Weights of a small transformer language model: a variant of SOAP for these matrices.
Each number is 128 + 24 x the weight over the matrix's rms, rounded and kept within 0 to 255. Layers, rows and columns count from 0.

# layer 2 MLP down (transposed), 256x64, rms 0.264, rows 200-255, columns 32-63
[[120 123 128 127 139 139 137 114 100 114 151 147 166 126 130 106 121 111 124 143 139 140 125 159 141 117 123 155 126 153 158 156]
 [ 83 153 118 153 132 128 127 115 102 118 151 116 122 114 101 134 119 144 138 106  79 125 138 101  88 129 118 152 140 182 159 153]
 [115 164 114 156 152  89 113 164 125 129 145 119 124 146 152 140 182 133  97 129 107 152 100 130 120 129 103 142 118 151 112 126]
 [113 132 145 113 100 127 110  88 169 172 142 118 141 135 151 104 141  82 139  98 150 128 125 163 147 121  83 109 144 123 156 113]
 [139 124 124 149 129  94 136 141 119  84 106 137 127 129 124 106 144 144 165 148 128 113 122 120 145  80 101 130 118 106 139  86]
 [161 123 135 162 125 113 132 140 110  81 103 152 137 143 101 122 143 111 119 124 114  89 157 153 167 108  80 114 105 103 135 126]
 [109 114 147 146 122 131 149 160 146 156 198 131 108 128 112 152 132 146 132  98 137 114 122 175 137 126 121 184 123 141 116 129]
 [144 111 150 119 121 140  83 128  90 127 162 100  96 108 124 106 105 106 128 134 138 157 144 152 121  85 108 154 120 139 111 113]
 [146 137 134 142 102 110 121 127 109  94  91 141 153 111 151 143 157 121 149 120 180 147 164 141 130 153  73 135  97 102  98 129]
 [112 139 169  93 175 141 130 119 115 139 136 137 151 130 124 134 122 136 129 130 163  99 113 140 155 125 113 110 140  90 108 125]
 [ 96 133 130 145 158  80 113 139 119 122 111 145 104 155 136 145 121 101 149 158 118  91 125 169 101 154 151 169 158 154 184 134]
 [ 95 103 119 146 129 132 162 144 118 113 139 126 118  68 120 128 143 138 130 154 128 128 110  90 109 144  97 129 182 107 119 111]
 [ 96 161  97  94  90 169 134 140 176 150 121 162 157 117 157 166 110 108 177 115 168 111 131 101 120  99 126 147 141 113 114 119]
 [138 109 107 131 159  92  90 145 154 144 134  69 146 105 157  93 141 182 126 114 123 139 142 108 177 121  87 161 137 130 143 109]
 [ 84 121 105 120 120 117 150 122 133 101 162 174 151 112 162 122 141 104 158 122  96 147 138 166 170 154 129 157 136 121 119 141]
 [125 123 112 121 127 133 145  73 111 135 115 124 104 143 142 158  95 135  99  87 155 113 111  89 211 143 143 116 126 115 121 119]
 [106 166 125 172 162 136 114 125  73 113 151 146 151 134 138 127 163  80 103 109  97 142 163 167 149 136 139 118 133 110 189 151]
 [112 115 136 128 123 133  88 123 116 168 154 130 125 134 138 133 130 138 125 122 127 145 141 100  97 130  89 139 154 119 125 134]
 [170  87 148 134 121  95 132 111 127 129 150 141 137 120 155 119 147 135 153 103 101 126 158 148 128 132 155 114 117 129 162  98]
 [ 86 139 111 127  99 134 154 142 159 145 113 157 149 122  85 138 123 168 123 133  86 137 109 117  96  97 117 179 104  91 132 194]
 [130 124 142  77 107 133 156 132 134 138 153 146 126 161 101 142 156 150 111  91 156 109 188 192  86 119 145 114 183 135 158 157]
 [165 140 140 150 199 124 135 125 110 102 135 160 119  75  60 120 133 119  98 176 131 137 107 153 108 137 138 136  99 115 148 110]
 [112 115 126 127 168 157 135  90 141 141 171 115 130 127 108 102 139 116 142 104 115 158 157 121 109 139 114 116 167  31 140 108]
 [134 147 124 102 163  94 135 143 154 110 158 162 132 134 130 138 128 143 133 166  97 185 119  87 135 141 125 143 123 178 112 111]
 [103 134 115 111 111 121 131 118 164 100 117 112 108 143 158 126 144 121 128 138 115 148 168  93 135  95 108 145 133 109 158 150]
 [ 70 130 123 136 126 171 134  96 141 125 168 114  95 153 148 143 134 124 173 112 125 101 147 125  86 168 155 146 141 132 118 129]
 [146 118 118 123 134 121 125 122 104 125 142 138 128 107 115 136 118 126 131 146  98 142 134 174 208 113 123 131 138 126 160 138]
 [155 123 116  98 157  89 142 133  94 162 127 137 126 107 155 105 103 165 128 177 138 147 124 144 149  78 118 117 136  93 133 110]
 [ 74 146 125 133 103 133 124 132 151 143 151 106 115 132 124 123 148 162 138  76 147 102 118 126 126 116 133 143 147 149 138 154]
 [143 114  97 137 148 143 128  95 136 122 126 117 162 112 101 139 138 122 163 138  68 114 135 160 132 140 133  97  95 110 139 138]
 [165 128 143 100 122 104  91 150 121 147 164  95 132 103 149 152 126 129 118  90 118 143 133 137 143  98 100 126 107 102 145 144]
 [127  79 114 122  84  99  83 113 129 169 125 125 138 159 110 140 163 157 132 130 112 119 125  95 124 124 123 118 124 166 127 149]
 [132 138  87 111 172 102  74 149 126 150 123 150 118 107 112 121  95 150 110 152 113 117 137 141 128 121 149 152 145 132 110 150]
 [130 115 121 155 132 147  67 134 132  95 137 131 117 163 135 137 148 112 144 116 140 112 149 104  99 142 180 122 151 105 124 144]
 [146 137 131 155 146  84 172 100 101 109 119 150  80  78 171 157 134  96 130 131 109 166  88 182  91 123 128 159 141  94 144 129]
 [ 78 148  94  80 144  98 134  67  95 138  98 119 134 141 141 139 101 146 121 130 125  88 164 126 160 111 128 119  75 140 108 149]
 [117 138 172 132 142 180 161 151 171 131  99 140 155 100 144 125 107 117 104 175 104 139 145  96 134 153 134 158  97 125 147 116]
 [150 128 136 109 137  84  89  85 126 134 147 138 151 129 139  80 130 117 113 110 109 163 160 149  79 102 125 154 129 140  93 112]
 [129 118 120 117 139 135 100  85 164 174 116 121 107 119 159 135 186 165 120 125 150 143  86 126 145  88 160 111 131 168 150  89]
 [143 140  93 101 110 107 144 139 120 139 139 158 148 134 115 117 163 131 153  79 138 107 129 109 159 121 148 111  95  52 134  88]
 [139 145 108 128 184  88 111 189 177 185 123 119 149  84 118  78 146 154 118 133 146 120 135 147 111 139 136 161 127 121 120 130]
 [160  98 179 135 132 164 114 122 123  94 130 120 130 133  99 118 130 122 118 104 123  99 130 178 142 114 124 157 136  99 166 108]
 [127 157  99 117 113 138 146 127 126 194 142 157 150 119 121 113 111 122  94 145 134 146 135 144 138 100 145 170 103 116 169 143]
 [139 161  97 150 143 121 120 101 136 160 108 134 184 103  81 136 113  99 126 140 124  92 131 119 119 142 165  94 122 113 109 137]
 [104 115 129 167 117  77 130 145  86 105 118 141 150 120 117 143 136 132 129  98 105 159 149 128 138 162  89 116 157 164 162 167]
 [154  87  99 106  97  94  92 133 138 151 102  62 126 155 135 132 126 152 142 121 112 114 150 115 103 121 132  93 117 157  90 148]
 [137 143 165 129 133 120 125 134 134 122  97 135 152 116 176 173 110 106 117 164 131 138 158 107 128 129 134 122 127  95 158 117]
 [131 142 103 104 139 162 114 126 128 153 112 120 118 120 107 109 119  99 116 129  97 121  74 123 169 133  72 116 104 102  69 152]
 [110 159 114 112  77 128 108 137 121 108 130 150 132 177 137 113 102  95 135 142 124 156  93 174  74 124 122 133 121 123 139 108]
 [128 154 152 104 121 128 144 134 142 127 168 144 110 111 160 163 138 153 123 139 114 120 112 125 177 157 157 131 149 151 123 142]
 [100 110  84 138 134  93 142 147  88 132 127 114 174 146 156 130 132 109 101 129 121 133 112 174 188 141 119  98  95 132 162  95]
 [123 104 130 139 123 116 100 128 114 118 135 146 103 105 129 146 109 111 122 112 141 104 117  82  74 118 140 155 101 129 114 145]
 [163 132 118  85 129 115 148 140 116 149 200 114 138  98 112 105 142 145 124 136 116 150 130 172 196 143 129 114 113 136 116 129]
 [152  87 120 142 146 126 130 126 120 135 173  90 116  75 136 120 121 153 142 166 122 189 125 170 112 158 120 110 137 118 142 153]
 [144 156 117  87 145 109 104 132 139 115 109 119  91 128 151 122 141 134 125 160 125 140 114 136 126 123 178 132 107 165 137  98]
 [112 120 118 107 128 127 102 165 152 127 129  95 168 113 121 146 151 162 133 160 134 144 177 148 140 149 117 160 112 149 132 155]]
# layer 2 MLP up, 256x64, rms 0.262, rows 201-255, columns 32-63
[[146 114  96 110 103 157 187 164 154 102 140 145 164 119 154 119 108 119 115 181 137 163  83 184 120 150 145 114 130 137 100 163]
 [146 108  93 119 112 175 164 131 146  75 113 128  79 103 121 131 124 140 156 112 136 103 115 139 150 137 117  86 114 158 160 120]
 [160 129 131 177 140 161 178 158 165 139  83 124  61 103  88 101 148 158 162 118 127 122  37 145 106 102 130 103 106 132 141 134]
 [ 93 183 178 140 117 159 126  99 125 132 130 134  82 126 115 125 128 124 155 127  95 141 132 137 115 145 172 112 169 156 112 149]
 [111  83 138 138 120 143 105 103 109 164 132 139 128 141 154 102 122 123 140 124 168 180  90 146 116 128  80 105 123 158  88 119]
 [ 77 145 108 146 141 139 148 169 157 112 144 119 109 162 158 108 138 120 176 161  95 171  97  60  94 126 133 127 153 134 114 125]
 [101 133 107 141 185 168 137 111 152 145  97 158  99 159 121 148 113 134 125  98 131 137 166 146 135 128  94 106 167 155  95 142]
 [122 104 154 128  96 117 110 129 130 121 114 117 166 118 131 187 120 138 114 100 107 153 136  87 107 150 158 120 149 107 104 133]
 [103 138 121 134 110 143  92 117 132 128  97 113  88 145 125 121 138 128 149 113 117 129 128 122 140 138  88 139  96 156 152 169]
 [152 135 155 165  98 110 129 154 112 150 150 109 115 151 113 107 172 146 102  97 148 170 136 118 138  93 155 164 108 142 111  92]
 [105 142 173 124 141 107 125 150 104  89 136 146 162 183 143 132 115 101 118 120  97 105 163 151 159 149 145 110 108  91 117 132]
 [149 120 160 151 131 117 117  98 146 115 121  99 102 155  77  93 175 129 138  95  91 144 124 143 123 147 128 148 145 130 115 133]
 [ 92  99 112 140 150 137 138 125 121  85 109 142 104 147 147 144  95 139 117 128 138 127 100 143 131 163 131 155 164 145 140  91]
 [125 113 123 175 142 112 166 129 148 100 125 148 134 110 151 129 115 152 122 134  99 120 118  74 104 174 100 148 155 119 145 127]
 [145 120 171 111 111 155  87 110 110 121 125 131 117 118 156  98 111 158 117 131 116  90 133  94 138 135 144  93 113 129 113 122]
 [110 136 120 150 123 121 119 136 150  97 157 141 104 151 121 106 153 137 159  90 140 142 164 109 135 105  82 148 127 143 120 123]
 [154 130 123 174  95 100 118 118 151  99 123 127 112 112 112 114 121 162 130 161 127 108  59 155 132 142 144 117 141 138 123 191]
 [112 110 107 125 111 163 158 110 139 113 115 131 149 158 116 105 168 161 113 106 124 113 151 163  98 110 157 123 150 135 172 174]
 [143  94 143 134 123 139 124 139 140 142 137 133 102 142 118 124  90 133 132  99 107 191 113 184 137 143 123 132 137 185 109 103]
 [ 74 138 156 121 150 119 116 138 117 131  77 159 107 183 169 131  81 142 119  94 110 166 104 119 160 154 160 104 116 111 133 144]
 [105 159 126 115 123 114 152 129  85 112 134 120 175 150 124 129 104 126  79 140 117 119 153  95 149 140 144 133 122 147 184 178]
 [149 179 159 165 125 158 126  89 153 143 125  76 172 124  90 112 129  92 146 138  99 153 121  87  79 132 114  99 132 125 143  95]
 [139 123 134 102 161 113 132 127 135 122 138  96 120 169  74 164  79 131 125  72 118 114 138 104 138 131 125 186 115 154 127 109]
 [105 127 136 129 142 144 111 155  84 152 151 109 126 134 118 119 178 117 132 123  95 151 136 100 134 115 125 135 102 115 120 118]
 [124 164 140 138 131 157 122 149  96  99 104 140 124 160  87 130 124 108 131 147 169 110 145 139  91  92 158 103 143  85 120 142]
 [171 100 111 166 111 149 127 147 152  89 166  86 125  93 157 113 131 141 131 135 129 121 145 107 120 116 154 156 108 103  89 109]
 [119 117 156 126 111 135 154 134 161  89  96 143 136 124 110 163 127 131 119 114 151 127 117 121  95 138 136 138 122 140 174 116]
 [182 102 140 128  90 104 153 142 139 134 160 189 175 142 114 149 191 143  72 128 120 121 145 146 108 109 139 106 152 104  92 123]
 [164 143 124 116 169 157 113 155 159 102 169 109 165 163 141 148 108 121 161 125 182 102 131 121 143 141 140 119 150 139 132 142]
 [141 131 135 125 117 121 109  85 107 127 121 163 116 145 146 148  95 149 128 100 111 149 100 116 122 182  91 132 115 142 143 119]
 [123 167 116 149 124 145 117 116 142 131 123 143 128 131  85 141 140 124 109 103 172 106 130 123 112 130 107 146 127 156 143 153]
 [125 173 157 102 117 136 126 177 112 147 108 159 133 103 128 120 137 137  81 143  97 138  89 140 128 139 139 134 122  83 153 172]
 [132 145 114 126 167 157 170 148 128 138 125 129  80 124 110 116 126 105 121 164 101 163 102 138 117 155 154 100 130 107 161 101]
 [142 151 161 109 111 137 174 142 133  97 136 144 141 143 101 118 121 149 107 120 112 129 114 200  76  93 191 128 142 125 143 164]
 [126 117 161 142 107 167 152 149 144 126 124 144  78  93 121 137 159 127 136  99 116 183 112 130 134 115 157 111  82 133 131 138]
 [209  59 146 133 150 137 118 169 110 124 108 134 161 126 125 141 118 128 101 125 110 117 111 125 144 142 135 133 143  82 105 144]
 [118 172 145 100 143 136 147 128  95 113 102 123 125 141 137 109 151 107  98 154 148 112 154 100 116 114 134 152 153  96 126 138]
 [156 123  96 138 204 151  78 114 117 130 123 122 116 135 126 137 169 114 132 126 155 108 109 154 138 125 116 146 142 142 127 133]
 [114 116 142 105 173  93 117 156 113 129  73 177 140 120 122 151  69 117 157  91 120 118 161 123 132 167 111 152 144 135 156 124]
 [ 78 131 151 154 147 165 113 143 132 134  86 115 139 102 136  81 162 124 123 149 119 141 108 144 100 146 124 119 159 128 122 150]
 [102 153  96 146 139 117 131 146 116 136  89 178 141 154 129 118  99 134 140 145 140 160 118 110 132 156 120 157 132 122 150 106]
 [136 136 170 171 107 151 109 139 126 127 104 114 165 119 155 109 116 141 112 125 118 152 117  91 154 132  91 160  83 118 129 145]
 [102 142 133  96 103 172 131 143 134 107 160 143 154 154 114 175 151 164 112 112 155 130 120 121  95 105 132 149 168 161 130 103]
 [123 120 158 160 116 117 116  87 131 139 134 103 121 154 109 131 170 177 160 102 132  95 109 144 109 135 136 119 145 169 120 120]
 [103 195 118 103 149 141 113  71 164 151 123 147 168 137 153 104 117 120 132  98 120 103 108 125 152 111 129 132 109 175 101 114]
 [152 156 123 140 126 136 135 121 157 110 114 122  93 118 127 129 151 152 129 143 163 121 114 126 148 128 106 112 132 171 112 132]
 [190 130 116 158 102 111 159 131 109  90 142 152 123 154 139 143 142  96 136 109 143 128 155 141  87 113 147  74 148 160 154  98]
 [121 117 146 176 119 149 154 120 100 137 108 128 123 100 104  85  74 137 126 131 145 150 103 123  34 141 126 126 123  87 134  89]
 [116 157 165 177  87 153  87 128 103 157  97 112  90 107 114 163  92 125 115 109 167 160 146 155 155 103 112 166 156 156 167 118]
 [130 107 136 166 109 176 137  78 132 147 130  85 134 106 133 131 162 104 116 156 151 112 114 147 148 127 165 129 157 139 114 164]
 [142 148 107 138 147 136  98 156 163 108 154 120 122 144  88  98 125 119 102  99 102 119 124 110 198 139 111 100  87 149 153 157]
 [114 135 146 128 154 147 134 123 106 139 137 165 146  97 148 110 133 134 116 169 136 166 156 125 107 126 184 105 161  97  96 102]
 [123 149 131 134 115 103 102 148 146 102 149  75 114 169  91 135 146 142 141 136 151 121  95 134 169 160 155 131 125 167 126 133]
 [168  99 130 137 126 131 145 104 129 151 185  68  88 125 136 147 148 134 106 156 109 126 163 115 120 133 124 120 115 164 103  91]
 [129 116 154 149 135 134 130 141 121 125  98 146 119 115  90 132 194 131 114 160 121 132 118 177 114 128 139 152 117 123 173 121]]